Each number is 128 + 32 x the weight over its row's rms, rounded and kept within 0 to 255. Layers, rows and columns count from 0. Numbers have three digits each. The size before them is the row's rms in percent of the matrix's.

# k: layer 6 attention key, 64x384, rms 0.0473, rows 49-62, columns 0-95
# q: layer 6 attention query, 576x384, rms 0.0363, rows 50-63,114-127,178-191,242-255,306-319,370-383,434-447,498-510,562-574, columns 0-95
k49 106:137188104127190146140100104102115165119115188135110130113144145150098121158099119141117172079130062159104107161132090107152113098093178117077157156180104152155116153134150145078118158133164079126118073181157125147210143105126124172063098165143137176099108094161132129106124153140113134156
q50 108:166205113134089066123114123117104112117057168083086133090121183099144170178087126145108096175162115165095080037182078089117095151109076119135164115132139127109133129165115154140029169166185159111126153057133097132169134111177156152160145152167094105074089126144118129134100182119092126118
q114 099:143135171133069152114113188176125185129126183147116159068126177160127144122112157144126122095115117173130136142112117108108185143158094102152130142077063153123163125106099078090120167104080133167127177168157027169100154136137115092059154148134149143082038146153171128181155182177142139131
q178 101:123183081067108107218140124087123158116107141138103122107105134123156139125075085156147100054147117095157122131131161065116116058054146091137163108156132103123094082094110158113109122189082120160089186109132106101121138137162138083173144105176174098138124161090084073087129131158186132131
q242 085:178072095110147138118091098117147149134133121101105183125107139162179066145088155102126124143131068128114212150183150152164075194133163165117169132153155088108164174137139151195117151081090157182127142136124097139140145130135114144165099115100115121111093110117134126186113110165178194133
q306 140:197174112101130142135142140129086151090093154119131126080138113125183182196131097124107142153174132073130138118113105127136104108106155123154081140052131119164185112157168076128122158123077113140120108125146130121043101066153175184113095142153148129135099150133136053143096159183155156096
q370 091:125154118107103141166132131117107187110168167111116106098147131216093164074068124136164095146103133088132084104118128089078076137169109072079134103104144123121124118075134140136124170140107161181154172111089048128129189163169093106139098138063092123121141162077097112135150122129083138179
q434 107:166177177118147185137139115150095141090157143103142135093111160190139138054097103147146117120171157169060098129166124129081159115151195055131109079195112097149110115155146157113127094164154139115085223142082133183159103154132132115139146141111147141147113100136180085172117122097110075155
q498 089:082143111129109119189211201125165132166141142137137121128168114100153150186122082080129053084141145109091128136145142088122108146120110147110172101087157133171118148132150165127169133167077118163049116158139140085127153113067116130165153127122132132169172078165121141151073149128163144132
q562 095:067133140072095123099150048100160180124114103097107135114086118101142124149133095123104163150131071154140152143095114109113143127155102120151096183187064131129093128146153093085017147152114087131152152103151087098147123180077091134132100136131113122130097117081142084121114103078115127119
k50 104:141147079145111069157179137139091126143122129125137080097166097123105120139134054139134058115142100124123153045157117147117141176101072152148172079147132122144129152152118103152148133087127153124136157154086103113116121215085131220126088083086197054122174145138088092078101134099116094108
q51 109:150157078115074134150100112146101088128173185106079119126140121149148101079074177115116109151104118121069123123094161165059107121108149118103138103119138127112129069049107181144129148146103109177098108138125089129192122079136153119103138029130164093123114105103171125152110159119112162139
q115 096:155101150166068151094136114196137088139163038111148164117147106098115215104092135119149133141158066156145113137145089084121204109057095122113147209092145108154154147143087035134072159108159143087106144077136087169138107114135121130119149099121092150094110157130098098115111124085112094134
q179 093:109114034093103095139146140154133096099156095129137137099111097074193100124127137164098131113122110156099081101150178122170219096104193101144072095098139131115102110035132166136098092181155142154121122135164093115148073130096112151143153138141117133146131217122075127184149119173148105127
q243 094:058107123106131158126103127128163111097115099137135207122092148120131147168087163113075145129146081131102043093150140091114158104161134053148104192155160172135122127142179125101127110152132141131122113134130145132134130143139189105137138130162099141087154199145151193230168074139116082214
q307 123:070162124097163166134104146052134148123145117093105100135143138105166078107133126110076131164182130098113113107140172156165197135112171085102112089115144107137128143051116183105101089132143151130170111104190165136153120123185099165121139124193123185105144160113138094135113149164151139099
q371 097:124178145135143085156104110170140120121102182114107086152103099127138089149133088140177177083126106147163130121125103146126187098180116125102150079220139148126172076104143171067136150129184070117134069119125084089172078089080177136136179126094129097177097116105089145154048090116076182131
q435 098:108141134114113064106168133102089123110135136135172150113106117140091161108087152112078100125148112024104051128121153056144137110091170094121126140147149161145175044083113144138134076089072119091155121096148181168105133133148163149075183169158131063143102125104133128137204176060093116128
q499 097:116145129079164125088107094081163078132125101180141201117131141070104129119079135086174119129152181075156104102095174051147198145106142088201112090179115106165126111152131167167071118112146158134153111049140192162112145099141076142127120201147146157153066166171110111117087139108174213130
q563 105:185139126196116156081103062127102159089129173056106088133118161096216108092132126148113132079087131147104127132126140117126162134126164067122141144135167124102114090125117167128100165083071131169086088126110125103076097122151113085137132194067104091161100057140168121206083134129147112175
k51 100:096141189138159151164149118102171117094153149098131135134106149145127116124156065164148141097098164090088114083100127099129118160148137141142095111091160078144065127073122087157148060079127139128145146129172119197137167119152091178120104150189109103129141167100143119190113129131189160124
q52 116:196104170141101161076154131118161123095132108140093125131058158092189113114198163145121171083077156180156104104183164098153157128143105132174070145077073112157135141114096144104116114176142197025140114154152111106152132168094149142141122119151120113129131167118116108057160168177118146128
q116 105:084138121127160111170111137160177103140139171093172181115134123133107105137129110119100111045128158070119123146173149180119128150163165180157056066083137170189105183128145119149116084149164094186166125126147096135088098150153137133124120182156092093097158085168136143127110090151152171102
q180 099:132094116165132122105169152134154175111093158105136114082150137081140159112167133114139032134185126113125158127156170114079105122161165117160162180155142099115146147148138201166094141104123166135157101158129092154118161154150134102152134095126120134148097100114175166124125150117119130086
q244 090:166169120154138208160147136112116079154125153104112205168107093100173147159130083141135131131101103151056109119137129132198107171121119146149110095117058190099170138076112184147169128111174117137144167104159089155120141128160062100123164068134100074158136090145143140098066089140127129075
q308 123:216097114109175113074115153108086181121122154187136187133068120075178198175123118139123144087154119103120133075147130156146127179119184128135114182097162139090140138127133133136111134121124121115148105111129100122112133068124158145124121140091075086189086103121103101069084136138138117069
q372 085:134082153102102158113121135099069152192154117101154107132125142126150169114112163120113157127149177085050128120130110067095140123073100149092160126118131121136132142083173125209124106131136118091098132128210121167152067073156154174151149085140162131193166123134139107097103171119112088125
q436 084:099118145156106148149145188101157144133160139096157140164104152084173065168105090061152153153107109180125149165127123135123202072125133115207163136131100132133092216158120132190138146167152083138148129150122090095115137167137117062129088124108101142159169176112157103092156129183159087071
q500 094:087080181108108139163162140126139169126121109124070088104121134109170171169099098120087104093152128108087149127148107104082131096133095178141119181069125123171148176155148151128145161113104184093123152083103132066131122139114186110212169081129110148171131090145161127105097121108189190125
q564 097:113127134158174123114168165114114147146139086149126042156166117092151113130114134132081121162090059095113095105197140127088176104124144131142161148136085150128176126171118129181074133109038144074171174083123146137157110125054136126109140095132142184153132142167101174097136065126177183125
k52 105:096149148090111105128139185111152079128162128102189102102109130143152151088123191165189185085092133145123122132120145056139193134102128174169099114152097122165098140081074163113103108085112095109077063168059160150104061124116094091138119167130025105137083165096171113066143101098115105076
q53 102:146181160116059145117149143140073103139242116110132135135157113177129150129137190158108057126133200081176102116163133156104147053116186117161114126092160141109127122101123121074138067097125060097100112171089147156111151117128134117083158120143160178172135087117056143155090117178132063087
q117 102:112117092169110084103120132158115158149112153147205130145147157149063172080121125146110143112148112101112137126141108095092144109171087173198128113118108120060051173166112080133176095134134060099120103108112121140158087131104176093134155171102167101075138127193103119082136120139156158130
q181 103:113082176142118134145165095133117094144144157114155135144179133163119108103167115188125089139148141145144146106144072084165125049161126136152085141091122116093151117155094109115121112093152065113062104065125141177140129167123158148162135131121179164120165095117128097127149163053093123167
q245 086:145120120132102098125117120101140151107102157084126114158127191120138168116177104129145154087087120093139158107091181099127150078135153091155126175141128175055153142072140088099141165161214140119131133075155168125158109167117137119149139178088131207156153136148153078123106099094114125084
q309 123:118126071113110111167138136130145150124153181121111101156054146134130108133153140099109125132133099094132124077131137162158144168126144129146122178130147095137067124154192089105113122161138171134130127115150125139159115145168136102113186062144172111096132139112087135077170174100147140141
q373 092:156150150134101106114145101133106182142139095157157127117075124116204118118110128183131118073187116147137170133106174107150117148191176082161137175156101101134109147114105098119156149100171086077097146180116124132123133182146081154134105156089120165126110169121125169110058149136104182204
q437 096:182092186101129166114083102167105159136150175119132094145154090168171165154070078105151126102072150071149100055116140136161130108147074160107082064068092152167103155138084123161101163082191181140097121151139138143145113155153121123098096175152123063134130114120143092046157145163121126079
q501 100:131140106120169081121088122143132188117156140129099083096095154172110108110105146164109136118147147183184092098169159111118132208165112122106135082152167088131103118137079108142106123115108136156135135128136090072111112164133152128097118149134163135190142166103096122087050101103090117193
q565 095:111102133159184112120090101104119132155177173120149170207143078125107115122074111147175058131111146055123120117130156062162134092090192167166143142146122166101117110101167147144101147061146051109068117128092114064085129118112104134118132116107132125155115107107157171116128126099140126140
k53 111:118131127160128095162116112135103097215081141156158128136070129125147069177127105116152117106137144120118072071092113070169128199119103098176156123144165141113148156139080083077179086207115136145111161101109065168159099164089079112116147049145133168143150102111113179085145135105110105139
q54 112:227074099122139065157158120174141103146072141135097122131206071136161143095137077142204100103107132101090143118145093151140129133098136183140155143137120138129106140159081125128165179124151165124145142059137102108150139066123121138136157117166192084123083085116104173143139132132120098143
q118 100:203108131124139097106191190176158124151090169151111121117161097125116107106106124151094143128111060137152090072088104106146215113187140114168163153144167155158149128089112175137110145119109133094126066156091123120092113117103104135133165090133164090150166130155128175112077159150169119147
q182 110:148091163090117134121093118113125093132088132107103109126113105096115118140146162160149142113058085122132157124158051102119122169042077143163137154158116161104137102119163128175097101154132161135100138081130151144124090161110103185078097150147103135150134101180090158164165096155138147113
q246 094:144119107201095134134148112118108119118116115140075147149101148175128097145142134084174202130132117079123104145097109117098133095103185173138175143088156154165162132189160144106133123182185113135127111139099133100146093073104109115161125123196113105113123091126112110075133145185106122209
q310 139:092087108143137209110110089157133150173182109068109122170138074134105144109111155052088195150116129123086121158150181191082131159170140160126145151132140118112102119165098109123173094088188212109111124096118143099106116149051148131140117153159139095127151126152136103134176182112133132154
q374 086:170147142127163106126136133150111073132139102120111087170120121149121090101162093134123165133124126124110128117145106214122167118140134102125103123115150103171162078107136136173124120100153165136147089172192103135122125107124143061161138134168074201128119138080101127115163134176141108177
q438 105:128101134118162155063114137150130166102063163153149123096133076131107112147137088107157163143103112170146137114100073146086127131128167137102086150169147089110133116173125178031084173145108135125135158144157164112080110159185131198124131086133104093085110145160156130148158158183137160115
q502 101:064160080129118130188076120085168121128089164134109177093118155129117116119139107128099097196132103082152142134087106184078174107089127155139153080098156134168173165127092091171169125079143205105146139086108110096146098157140113105133131110112095099161137142134069114124113114119071172125
q566 098:112109101138052136157142178119157098109103126181121097114130085106161133069123176137141173133157111121107182112086096188192097125103100132137134093094110129111108070098086113148102156158116142145112098150187105133141121143130143103136131091092112158037076120078132163103096041133147104098
k54 110:099098078116154152148088118131136100129178144081154115140085123094108164121020105150100172147134106104157152093097157139103120148128123143153113148122142116152065126142110068097097107132146132132165135152162139067152116080110098083102145156103125105156131168102157064182248131152157095095
q55 105:088190057136137150182148149158149092146162181114126104181115045158134166156145135102132094118148117088149110094125140137088177059124165123172102072126098079135109168130116135121114169165117136187119144100123099086140104134145230134114133149155095081205141124220079130156110185155128120098
q119 099:089166151146153173150102152135149137167169105096150142124111153132141147059089114116152100115166124139093140084170148166155148147049107171143126093149106166118164092084135138103158094109137137125094094158141099101116108130173115164095116042129131081134157153136103136081151170105150104085
q183 106:105133105137083096074129133111171136135165176143096076103150085109125179176135121150179143141157145081132152134111093095084142167174029101117113155118156123166121139124178114170103136134111159096151200191138118074135123155093139143158140142126097105139100133153109114201129051112140065150
q247 093:054143133127169157135200153168128078146143152069131200165164082117064143162102108091143141128075128108119156195168130141093103165182122131122117062096104108158118157135117150126122130098092145122112109129108117119138109109063114176195101123083134147156119127108135116186159190145089152143
q311 139:130134087087124078090164141117126133141139160161105072152109119075149146169129099095168119135163123086127117088068134195119117177128109172139147158136115177072155097146184069148136064145099157186121134123091100101105125107130128095111082086099125069116107172147119154142153104077150100098
q375 100:088114077148103120184130096144151108150152096190148086100105159123181182086177091126157102137179126101125085068114185162172141133073124115128109125129140185086113146085169147116124086121121124109170101165089075116131095115169093119177204127166099088186150151135109097116164110146152121113
q439 100:098175098078134136139100106118109099097160132085119176139139151146224124120127163150119066113121103071131134106192131170186161080122177104151069118129086149107114139066148120162116082136171125079146175148175147116125139098144071149112138097137158189151096180117159157121181132143142088103
q503 103:082153085073132083129103124110167134159166127093104138159185129122098119128124116126147132167159119156072156134121106110119085117114093152198149120185234175144146103099096174136109139178140194172098131158160097107179132130151146126178107123051135109135127166142123124092105140119148196072
q567 108:171154066084166096123071105129119157157153148160173118110129091093172054060174134158131131108188134054125167175110128105158082126109111149176153044122102110059120126115160137148105156103157148159122130084099064181128143108172106115144150095136167104140108128121121128102135058090163109103
k55 112:095130141134111121142114169142158078120097111150125137098095099134135140124126164111186139076151120141146100107078146137160108139124125083139146114142175137081092127093157170173125077168118127137133092147124094083121143120137126085145138082130188181178130159158097135142050080098070132096
q56 102:152145103144131064111204145116133051193128145133064130130151094147127130149138153126101080130136133136180112088109063132150143178095130095106089080107121168120185184138104136180104193122139076139085159119147141161054110094169174121177167155149127136169129151157095150111092196114141090132
q120 098:098164106126167138183156158115096193176140127164137065122131127102074123191079156127147135129095187126134089164121053137142117092139131063158191159148125096126196132085097132078124092095075113136118135114146137182180136108129138123159159066178194118149160143098177079139114142157113111145
q184 099:151171120180109109077131062083107171139171172109136055181163081131086058091139132153157111123117160070156092175082052114121073086166103190092133088115134165128158095169161093117124108132141066113097164086147169126119163161116154094064107123126144172085148152134110152148057159124154125129
q248 092:084102077105198135075107099120091189152084157148147114100149175123131077068112092110142063102127172143157132116128127148080107144091116114124168112122135076113064136126081134144088112039100136064084106104127161142102085167154160127220157175129096195142051132116142134144117147103119091159
q312 163:109154136147132143152131119107107130128166068132130112159159142083096163165067135096115157131074185115105118161138061123150161144087107149134079088130132152054072181144153080121116108120115153170089143109069084162084164104098070089119139130179150179118202167121147096099172167125128157134
q376 087:119167098172092104149167044119192138119136090171144144136164113119101102076099105069125088149082109144129135052150123111120126123118176163203145113096096106208180131130139104140079156087050099140126154090060172124183160177126063113100145140176130141071161128172122121142124095097175101093
q440 096:185162111170162154126168050142104102161166149171194105131184148127097130110120124157154129117162082056082151149183109096126146144103094167103109143163098092071159190108099117124107157100113128133084128111135092189130087115073089124163189145126123110128191090098149169047066092122125123151
q504 091:114141156133122129153178140148125115073138135142108096124194162127065133186151141143108139111068148166117153123108091166120172129123121152106100092145137151116145095142124180047129139100137199196086163100110096095089089076104126107138134193141135129058152074135166111139163122147180103100
q568 096:107093108028144139117115153065114146125148149161135148121144099096103099101142177120148074093118196059110154132080102117090171082126083183130141104152139144114103182119108129128084085123166106133153123149151127176070141147151118125180137161140152097141099129107148076140188162090118180147
k56 116:137170159154184131096132153143154063100165106152094149152187121092105130148058146137151159116092113089078138174128089133161196166098143171120113128137146147134121139064132119117081130105113198164114119120105146147127141154121087152096123080126150151090198117112108094063112118127147155141
q57 105:113163060144141176118109167151061176146108068141175108115105121206132094124103151137100153148206090162163124131124096198128127135193136119122171120154157143082173104134144100123091122141112157153207100119119177122148131168097063151157157151142112124108113172160161092114105182137065108110
q121 102:162112124123156161127157169139121148134155155067157109092154115123169121175058158141155137133134167074154100107136109071182095111157100170080054080081115145104122080149123065104160131104104141103151108088092119119142134123085139163168092129138144065112085168117087119107116102123113065094
q185 090:111115114145166159136046131078079107077132132105085123093123151135124070137063093183149184139111127170142116095159148096145124177182158044145109113073138128096076100118075117116185162153161114166103156170137165133112087166107138150108109144110130134111081165109152120148153110151166154110
q249 094:093107108105124139120190131152120063131162169154110089228113109140076182125105191063136159169146137089128142143085166147116068124169124110127183145116197128144084165134148113156131110126114113107148126107106095164103102099117104095135170119100186133128147113108087083061131182137143085129
q313 136:172135116160168086106184149164069123187111160143112124102142100185117122123114160115166071158127131152134116081083072105108125141140121187175144181108107115101121060128138079159115129140184133072095118135076109144115104146101139061149140089082130127127146159105105130140158153063088074150
q377 096:095142090144143149074201127084110087077087113183126159129128130054123112116123111101092163181154127190164170109164113104123067182128160124124068157109140113107207061077119165141159121059098152098081121105101096168121138160094139028172146156135080101115062166116159106233121144145174149157
q441 109:164127180082134214129091136172121165137079109141082160110137118084149092088131128146097136087104175188143087112165108137157133131151180212079055094085126150146130106146171134174147095143140159133076138128157092102122091116180136091098075158107145183111058099181135064111090112166132165086
q505 109:197111161142171082095125077133106093102100153181150091146074193186121105132133142133147126159155126196188143129144113122156106154169169090082071174102113152105106133137087092140147090177134124119147116136156135124117168100137159113128076134133112172146129139086129149120164057117057117137
q569 100:112066126128127143130172128134097094076113159183114094146106137124129115161128148153104231145132198149153121183158089118179123211149156183146102086153179100170133072137143219151225092121108087122178086112092130121079097161150167114106136152105131098124110116148132157142116187103126170131
k57 110:149094127149163105100139061096080132116098107139176109071133171170102135100188104135138105158092107137172114164134091138059139096147077124168132050084116084154114139097103077155112168191142180089130146121117170054110138136121133127125126121158114118168156098132128168120191099124099142146
q58 106:141134119086151151093128151175141101131134182098110158143161126136177144081146044166112139093127130122088115172151117120102091118208156136109139160153144101110087149097048110117138081133163111135109058163099055125112172131107087157112121124069102100103116100122076123175116096136100116079
q122 099:100084155090167121117079095143221059170156097171128204148154190124107147123151131164103128124109142097169078135127082105113136120088111082113169123124109099104089083113116114087126116090161148169138109148098075137142151121156125145094156071125109130169090149059139134126046141149099113105
q186 101:083103109108115087140133100148116160158128116116068120118104139130133123131145176171130124116162125097114090173139125158153134073161170114156167141139111060130099119143116156224112080132133108127096117169137101120134187148092118110103189136157133062113080101117156114183112120160138140167
q250 092:131154088106166115161113071129141172156140183112116111128081088171135133135085126110099166148169156102108102137102148095135164149143150066154104157175117158099116122130092173106126186135084123202088156158221136150108134117113111124105134144141122097142230121120163109089119134121149136170
q314 136:085113096159153124147107090150169105136113180164118080114197165086074124107157128120145136116119142137134136138107087135174107115077113088162132182178139163105121138142035155128125133143147105169130113140135120033195124194116146103160061116106090106164111129158152170102090149072090101097
q378 090:120131109121165154088069122111190151171154108139138124065145137088145105081146161102126107084082164135146176125144140071137134182169109047117119111093117116139084130132126108067157180147196125146131095159099107092151121151127103030159179150083204146095089132096179121150137082186068110143
q442 115:178141055128161067123114136104094141125134162105135114126049144164123137153128095174115085126153136126077078180126094107133177100157114057149168139150153117178119110111148182111154049130108090108114136135117099134113134155083166141125181123092105118107163150092169132124103136134072098104
q506 109:144087070137121077140089089099123082130102184167097120102177093080079112066149141115142115157178140140133137148140094089175083048102103123144097131177132136152099171170101090119075121121130113143108084107113100134135132123133124123150152135110090145108115143114140123123120126099143134101
q570 106:118170124138117077119076141134124132135117159099094165055168153075127152092164147087161128105167128109137117112134129081123135144101128098116159126145135058133085104121106122148154191134175153168162112126154099061159126069133113104141137145083154092090107139132161175141160128147113096103
k58 111:109160090077129097124118096161138091119186162136099083166182149164175064148119111144158165166116202156120157129111099198119141172058150091194142203133131101148166082114077143118156157186166065114092065062112149124147089146146133039153166118121110171098162137123115170091120141088123095152
q59 114:146161029141139096100121169141204104166114054134116154126112108060139131157091157109148150093115125138124151133125210095141108169111062147132149141137127123143078147122091151159178097152170126148139179135174040053144155111170145113092131166085148153088114147132090149101172106215113132141
q123 097:036103146105128131169166152143115161121122129123090111135162079104052110132152112093196116159150092092087127112048147109117135132097103132151107153113136118113111196076129082166132122183151137156150096117073109158134157116085138222173127102193129125121089160126129133108109105158136166114
q187 109:155135109170123117068161152129212132141112081137159145120089137128142066160156118092111124081110114127106104154185127062092111210056140138153157119146110171167117160086100159132076141148164200155183118189127139059135172116072157154124109088187149118095127161140158195040200176160096111124
q251 089:108122117145156135153133180141127120151079125125190147201174112132104113146180163088154135134130093161081185141229152203098135137130137110133154118148103199148151131108096108075124102172067108181179137107123141106103149124109178089151121181115110078110127124101176229158132092094095063068
q315 145:064159101118073108159221165146098173138091074181184150136129146124095176142125165118111079117111077172131142121109104089144096115118157148148165139137094171146132138144215088127089137145149183091132182176089144108100188134115137141133106117117100132130124133125090179082133108130113121133
q379 099:128201119106107089132124113118167131181070163109162134160148133143141095182111097082134114144088144135057135150171100145135149088104147180144064136142157122155156091137150071174081147059065142164100135116170039181127139156107181131104159094171093083098150101125148139129104124128111139109
q443 105:140120123096119112108155126092162125122142107105181118149133098123139107129145142143180073142087154092153133146123129162096132114089084140119162134126115141117112108122131142134046137083142133116101120158127131144146121132093138118158159061159063113083137153134158127088162147088132145110
q507 108:059154122092159118114204146118190187140112142114169128118115107070121176130099177121140093140103127084117114122095166080152134088072119111088174161206181155168110143136136100162067152142094149100110169137107122164144131110138153127141084065164126131131120079172082057107096137110132142130
q571 098:134136155069103173234170132031166108159086160090137107159114091155161180144052127112075146173155193109145109134104144157165143103082121136092163181132123168170133080140133131150166178140101129121107160090160096142121168100106151197158117091124081104107137123152145133150192087126152122118
k59 114:088174120090090082142168099161131144175107079091163154139172140123118128135102149163135106048161074155159154157158150044122118156127121093082100150139155179193117106137181102077137147109149146140052169072078149146135160162120155188125134118102091149129117113142101146103121102156129174087
q60 104:187121092093150111120094153119105062149152118126138156140099159112232122139162103114099110086155147110119163088161122118189092075094122212160085190088185113090084158131155125097145148163136170167149156070169136127120138119162129071147086159131158095126130163073156088140115141153186153117
q124 103:127102124091126139148157152098120149175115098149147126154141063104092082172139140091169130155127148076115070124132121149173139120144137119143140180128139146095074125100076086091125104177106142031175100160114101096110079178114121161128114093162116104144193098167137103126176061168091091122
q188 097:157080143145107105133180105112150156121133181189115120141162150094129127081109086148089158113178159094111107144046096092156133127110114106107076165126146177148130064157155151107190170119151103135071137145112159085119105094145140075136102152103146080156062158172101119150123166116135212105
q252 094:135112097130133142186163151179106159128118146185102139145147121140105098127102135140095130152209171079200082109107138133163162144150120197087104179122051098207106141123161182104182151172080086104121183099154066123098186126134130168124167122141115100164104186136103149105132088133107188112
q316 139:124126100149123154104157160189133105160171126124084157125127088090135154148015112125124138124118101126102144152126102109174114186084129159144050175188135151116127125173189099116174136132078111158101125154139130136062044083087100084150114118126149097151151158165153118129148103170140171134
q380 096:177152135118162169127146181107163148204151161150101163109116088075115168060115154143105160146147137147155127144103083149158143178113151121165151170105145115112168111136124117171174147113053210106188129152132116110120111164209191107184105122105064156093112131142140144161132211169127097120
q444 093:097105157169167140156132078142200132169100153156176102132114167173095128102120146127121074117140150143138111122181120149146129057119101138145150142150092173131071127105164095110158133123097163190163075117123137115181122148110132115221128133164160145077141152164147081130143122116105188109
q508 106:132174177130092112101159149138158122179109149107137106151144139112165130153145191202160118100113154100093142111119114175151137087095151136121127131150118143167101171093107133190151188143116116140114140163158104134077135101079126163145105115157102075150099107113110166076061160200087113102
q572 104:115114114113153106183089124076090116128108131136091164146118124114105121127080076165182165063127153091155096084107121174182172135084067164171089120109119149127077143174152154120127078109105118184164123122152152178128159150172167158133133136094113105146147146158145058076175164096155107111
k60 107:176177120113212116129126145129103108146106111135176193108097098133221091126140149171151116159135121085115167063139115132104130147094149121176067140123115121161135153101137086088108104099138124196110102143126119173122097111144108105122183099217170169106187124147091200142067094120193145103
q61 097:155188121194058107159112135156093090128174150159133147114147167155166107170146113082075137139125172159084155141132107129115111168147167159093201155132110123171099085099170141096131124110129095158053127154093129110142096162147135089175110159125132081130099117176167124110077097121200090149
q125 103:130071071106106079106169107122128144159165126168098083141077160227109075127081126124110098136070197128154113101155199123080119178118131161102089149162086161092127137147125122075114215120167081149140130131135083071118104177133158082087133134122170179159145156143164115139132113097074145147
q189 095:129121150125132149101117118129077139133103089153160144166139140202091120161111082082144089139131152072193110046170131149159066095163125174087080123142082090127118127184179133103094153085136073108132147099104109115143110123162080090099087098148147119148128068109083119094130121041084069167
q253 095:136122171067118097092064151115098129146086155109164095152097133154119104127115128130123123164168095102104117157064154106146129129117137141178146111147111093079186087151126131118061123142097115111125070111137125151117106125131117085100067180074100175090099114178126160162168156079109154137
q317 152:175112117120128143092132114134125115150166133138119099128121157159113115124100130131092103164088123150156124155154199110097130131158124101095121093174095079144122100141163121089115149108103106089115116130134108160152037115109154120128142145121177144103088119176156146172146097080104106199
q381 089:071133131129106091107155139158125096139134154120154124103114150123196116092119192127136109103130158117171189137159132041125134131106168088117148107123081133125160125047135143083153166148124124086133107095028119118145178146113091117096146181138112099109150120190070170156125102116111142161
q445 102:145133149123108112121075088161129158095119156135147120132168105148147135084086107121132093061081161128121129107133093097173120103144133106106089130152104127113152193167130101153125115087152157123144087110132100152092105105169081114083151101124144212128176142129164142164124104096107146114
q509 108:138160104134097090116128131110092171108140144149142059099165150124081170095129123135111082127146164158058063131175131052163107129187097139102146075188104101071110124082137124157130141143182140143079136161155149153111130161120161130133137126136177078132177125156122160085092163139127074138
q573 103:133087114162125151130095113144097156146147170155211114105151097174115106131160130073140127137162147119160166102167172119112112161112135226187060105132180203096140100144138104148099111140125141137096133118065056160094135178150110134146114149153119140112119133133190122058080110100091097139
k61 113:085086130127114130166118136138173125124087091169084110064105124132162133116154103082086109102170122137109126138178145147066116140157121116142094144163143085166127120097139113149112138131132118090091108112149101149176082103083088157081105188156165111129132165107175135118122110137160088064
q62 109:070185102126116125125162100079180121145090135126164123137151117197212126131141125175153161115139107068128186176146105074190109073090123117127131215146140134139095101090122163162118090180124104115120130159086111116176222185128117146106158109115096161146104164166113150091161111139159134130
q126 104:134145101101084098105046151153199147140114162103115130149085124085138172102115143127094154147111084091117184168238152134132084088121109129159153123136160106103124110098152101130127118150109124096135071155080167164126135150105172107116142168131143120110081166127118110107155136190112132084
q190 095:168155106121122140167087143148165120158164164102187091092104093128128132161165151073132147152172128132136115164099083072148103095067129095118183135158112160113138061077142119111055112146101113147105071141061100179157172102105146124118155114143107064074131096125134066139147183124138159130
q254 091:180054106079091214148146151147152168073117176141157104120109171167113134149082131174093127170113132121162106114130181094128151125100136157135103088198189126121116134135182123123175144095091111141123170141057121158165148162137126146064180119111144152111152106128094083092089103161146149114
q318 134:120125142114083118082164116136213081143101099095113127109135195099143073116132162120122122134113125101157112096195166127113120101214154088086123188097131155147154089067172149100123109153152095148161106108132119166156164187111141172159183198166061101071076139185135137126161134146047202070
q382 092:093157173135132131140181128156122098121138204139143119153086151100090097090161122104130118118134121087134164116121106175101096118105126094128123144147142131113129163136112101080135108121111135107101024134137112141133130160165136118058118122130108110117121107143161168141118096149110186108
q446 112:100163157176136098211159184110136096160164119058147153117078177149124091136092158113082167129159136141132103090153138132143127167129091107150116088167190152168151149139136169179139108170132034097092113160142105152143152125109117100094108088125078115131101117089169178116092107129120082163
q510 129:076173119138063152168180068116169074110100163082173112179169103075088097123116154140116106127110133128134117135147092100115131115119083130099122101175167173177146126136157117124084094118099123129157148066098087113132117157090115178057155139127082108142077043087120096132131144159169145100
q574 109:116144113118166132138164120100167144148070127078174115155111123106083120141145163082082149093170127128121162109160123063191100106160081152157156112167117112107092087107136118107097142085126107052150093144087136186087121129099106152153125085125097106150108116135076133181176171093113159149
k62 108:095150185069129162135212058171151157168161142105100101148117112160153117110172186172134160119085172065102150126191123161199103150137119112136095097140090121161106157110106125138141173147181135128161123119103146154163099120108159108126101130181088087150138177131170108096097185106098136145
q63 109:156130116121104101139183134115121117062098133098173093118152150133183188174147107144164187073121186083094148146154142101164116110189118157105142127119157122097081130076076145144132134120098173209116111144133065154136140145132142125090071117139122109131183151091146149094140049143219124210
q127 094:125153119134073096140043174143161080176132141130085095065102141104104157140130146144134133100104131116136216103129076128117124128144151115143038176114136197094101082126128082091107175135146102155185162125116125120106121133058095154150130142141114117113114148121155152122146139105102095155
q191 099:151082116129035137101159145133080102162122108114084124126161164075137142149085088137143165117103143094081072158203204102161157075117149186138091137131118121155136080116096104149036125133147174125153149068139090115094101137086143128152159089091118082149114133144072146159142134147151130185
q255 088:156117124121151082197145074119122108206162182135152164100130099106102098164051124144157125080120132167065112111053127095125146127123103105163123157170172131202106136126112053045092166126074127148141157119158102198148150140125168103090107115186184124102153068192100066164117115115100160180
q319 170:083152142143090184112097167167100094147157102093136149155171111170090153121119169075118159087131179094171110213152113073145131106090069127134192075151158090081096136131143130059099142136133147110170169088168135146095104140135124117133146089147142156106141085116129140136108179133143131153
q383 080:117097134089123169151174150151145176095086107132113137109165125174069093090090126192153165103145146133178184111161150096058092112095143131108140132179070063152070142108149181077115153082179143146099140168090102110113099148139153142152133148127195072093123191154100162118118147104137117127
q447 102:168129149082118081145174134064078115161126158142135098116136100162140132119072131150133121127092152089148167162112177161136134115133188101159152124149119162134037146115089092077181185107118137140124129133162081117167162106078163092130173099082184174154131089024140122138116168141105136204